{"num_hidden_layers": 19, "init_std_up": 0.0442, "train_tokens": 138700000}
Each number is 128 + 32 x the weight over its row's rms, rounded and kept within 0 to 255. Layers, rows and columns count from 0. The size above them is the row's rms in percent of the matrix's.

# layer 7 MLP gate, 512x128, rms 0.0793, rows 293-299, columns 64-127
size [ 90  93  88  88 106  91 106]
[[ 81 119 108 105 138 173 125 137 177 145 121 147  87 133 145 152 133  72 141 137 144 123  60 100  70 135 141 146 126 128 126 139 120  61 152 141 105 141 102 129  81 124 164 169 142 148 162 114  85 147 148 124 168 126 153 136 148 129 175 120 179  83 174 138]
 [133 116 109 111 123 169 117 175 113 100 164 128 130 142 125 173 228 121 161 159 145 214  64 144 149 125 128  91 127 122 119 176 156  99 151 124 106 156 178 148 120  67 109 151 126 153 148 128 204  77 115 138 121  84 153  99 128 131 130 116 111  79 125 213]
 [147  73 138 171 129  74 112 171 149 115  77 122 206 103 123 156 143  58 160 122 178 159  88 147 187 124 100 102  98 138 102 145 116 157 100 114 162 136 116 176 122  79 123 126 220 134 154 104  98 110  93 105 103 110 170 129 125  98 142 111 142 171 115 117]
 [122 126 110 153 133 161 129 137 106 104 156  98 204 124 105 157 153  96 123 128 122 125 138 100 130 134 182 107 140 104 157 108  97 105 124 110  86 192  60  59  76 126 156 150 148  98 176  96 156 189 157 132 136 129 113  98 160 125 188 122 115 143 109  85]
 [200  80  94 135 109 166 102 146 127 145 106  66 125 137 100 168 132  62 105 127 142 177 121 120 174 123  71 135 157  99 129  99 159  46 144  94 219 135 144 138 115 182 187 177 160 118 158 143  93 101 145 142 118 130 111 139 152 101 161 153 133 175 155  82]
 [147 140  64 165 111 130 142 100 170 165 136 102 130  55 173  93  98 156 120 190 138 123 138 129 144 126  96 140 110 131 150 177  76 121 149  68 161 109  92 121 103 104 113 179 134 142 171  94 150  89 118  71 101 127 192 103 183 132 120 133  96 115 175 178]
 [127 140 109  85 130 140  96 151 117 217  79 132 187 161 124 119 196 147 132 120 149 130 118 124 126 107 109 131 100 160  97 202 105 147 169  95 142 118 107 158  77  98 145 174 138  89 109 118 127 164 128 142 155  68 185 117 134 111 147 106  63 134  83 163]]
# layer 7 MLP up, 512x128, rms 0.0702, rows 293-299, columns 64-127
size [ 98  93  92  89 105  89 106]
[[169 140 161  73 111  85 154 187 123 112  74 106 173 154 109 112 144 142 123 107 137 159 132 177 112 121 114  73 107 164 131 117 166 114 139 169  48 112 141  56 154 123 140 155  55  99 124 115 168 155 149 124 107 109 105 155 122 111  97 103 137  98 138 152]
 [125 135 110 160  88  45 140  46 160 135  76 105 102  92 129 128 154 180  85 102 107  92 122 154  91  99  35 151 114 183 163 180  96 157 169 165 149 144  68 165 141 149 134  96  97 122 138  88 159 145 114 101 108 169 144  98  90 145 144 165 123 150 126 151]
 [118 105 158  99 133 127 137  64 106  32 120 109  47 149  92  96 144 132 131 152  65 141 129  84 186 150 192 134 161 121 192 129 125 158 162  87 180 120 123 142  79 102 197 116 123 110 128 153  78 112 136 121 156 154  91 126 123 131 111 177 105 114 116 173]
 [119  87 128 109  90  93  62 144 113 129 148  81 165 143 150  95 123  83 160 134 126 140 125  56 123 147 129 163  57  46 168 118 108 100 162 142 126 158  70 118  99 147 154 112 186 103 146 113 133 130 116 137  91 145  74 111 154 106 151 168 124 131 118 114]
 [108 122 158 149 174 113 158 148 172 116 160 130 168 122 103 113 165  66 121 137  99  92 148 137 126  45 124  90 167  91 142  97 140  63  92 141 109 154 140  87 120  98 136 138 103 174  95 130 164 106 110 107 130 157  94 139  81 116 152 115 147 105 113  89]
 [ 73 143 195 130 124 146 114  82 154 159  44  81 152 145 132 112 146 117 111 121 167 150 119  54  48 129 105 152 139 106 118 188 135 101 172 121 105 144 134 165 149 145 127 106 110  79 144 184  43 136 153 113 107 118 106 138 133 176 110  91 186 171 144 123]
 [116 133 125  74 113 180 156  90 124  45 140 154 147 174 125 120 117  59 140  98 166 124 132 121 119 174 153 119 105 145 140  96 137  97 119 129 115 127 106 178  96 119 166 183 112  96 152 132 144 143 181 167 126 194 159  98 153 176 118  80 194 115 151 130]]
# layer 7 MLP down (transposed), 512x128, rms 0.0669, rows 293-299, columns 64-127
size [ 98  90  92  91 108  85 104]
[[199 150 127 143 115 151 134 135 126 137 182 164  96 144 134 186 151 121 107 170 156 109 146 123  98 138 143  81  78 131 103 207 105 142 137 127 124 163 138 121 152 157 161 124  52 111 126 110 127  81 129 153 115 162 118 124 173  46 107 124  50 185 141 114]
 [128 151 114 129 127 156 159  81 118  99 122 154 168  89 115 134  81 126  69 165 139  87  85 135 131 107  68 134 107 129 118 150 129 181 125 138 113 163 151 120 166 139 128  92 134 125  77 133 108 181  99 114 112  89 134 135 112 114 128 136 106  71 124  70]
 [151 127  92 152 127 109 111 164 117 173 110 158 164  63 141 129 114 115 104 121 177 146 132 118 185 106 118 114  84 119  90  95 143 123 121 149 117 103 143 124 124 109  50 122 148  98 143 167  92 144 161 150 122 159 165  98  62 139 108 147 125 124 132 124]
 [111 109 148 118  92 124 113 123 128 142  93 124  49  86 112 106 117 135 142 152 158 184 122 110 152 160 100 133 117 188 117 163 140 123  98 163  92 182  97 146 126 160 118 102 159 177  87  95 151 114 104  80 135 141 170 203  95 107 101  99 132 138 160 139]
 [132 140 121 129 121 143  86 126 132 112 172 135 109   8  88 146 117 122 126 152  61 176  72 149 104  81 119 108 102 132 124 114 171  98 188 112  42 104  89 114 114 121 132 161 114 120 133  90 130 140  85 119 191 145 167 110  43 158 129 103 156 142 125  97]
 [114 119 109  84 165 150 146 118  63 153  93 139 119 130 121 144 181  94 170 151 112 192 147 112 151 127 171  94 144 159  93 121 124 125 103 193 105 106 132  84 120 118 144 124 104 147 100 119 110  97 106 137 119 104 181 195 120 100 106 109  50 124  85 123]
 [159 129 162 155  59 100 118 154 117 125 102  98 113 109 123 155 112 106  96 186 138  70 110  95 142 162  73 143 100 100  82 155 172 144 107 131 115 120 147 139  46 135  83  64  73 130 106 106  32 120  85 105 165  94 163 157 147 147 171 102 136 133 121 147]]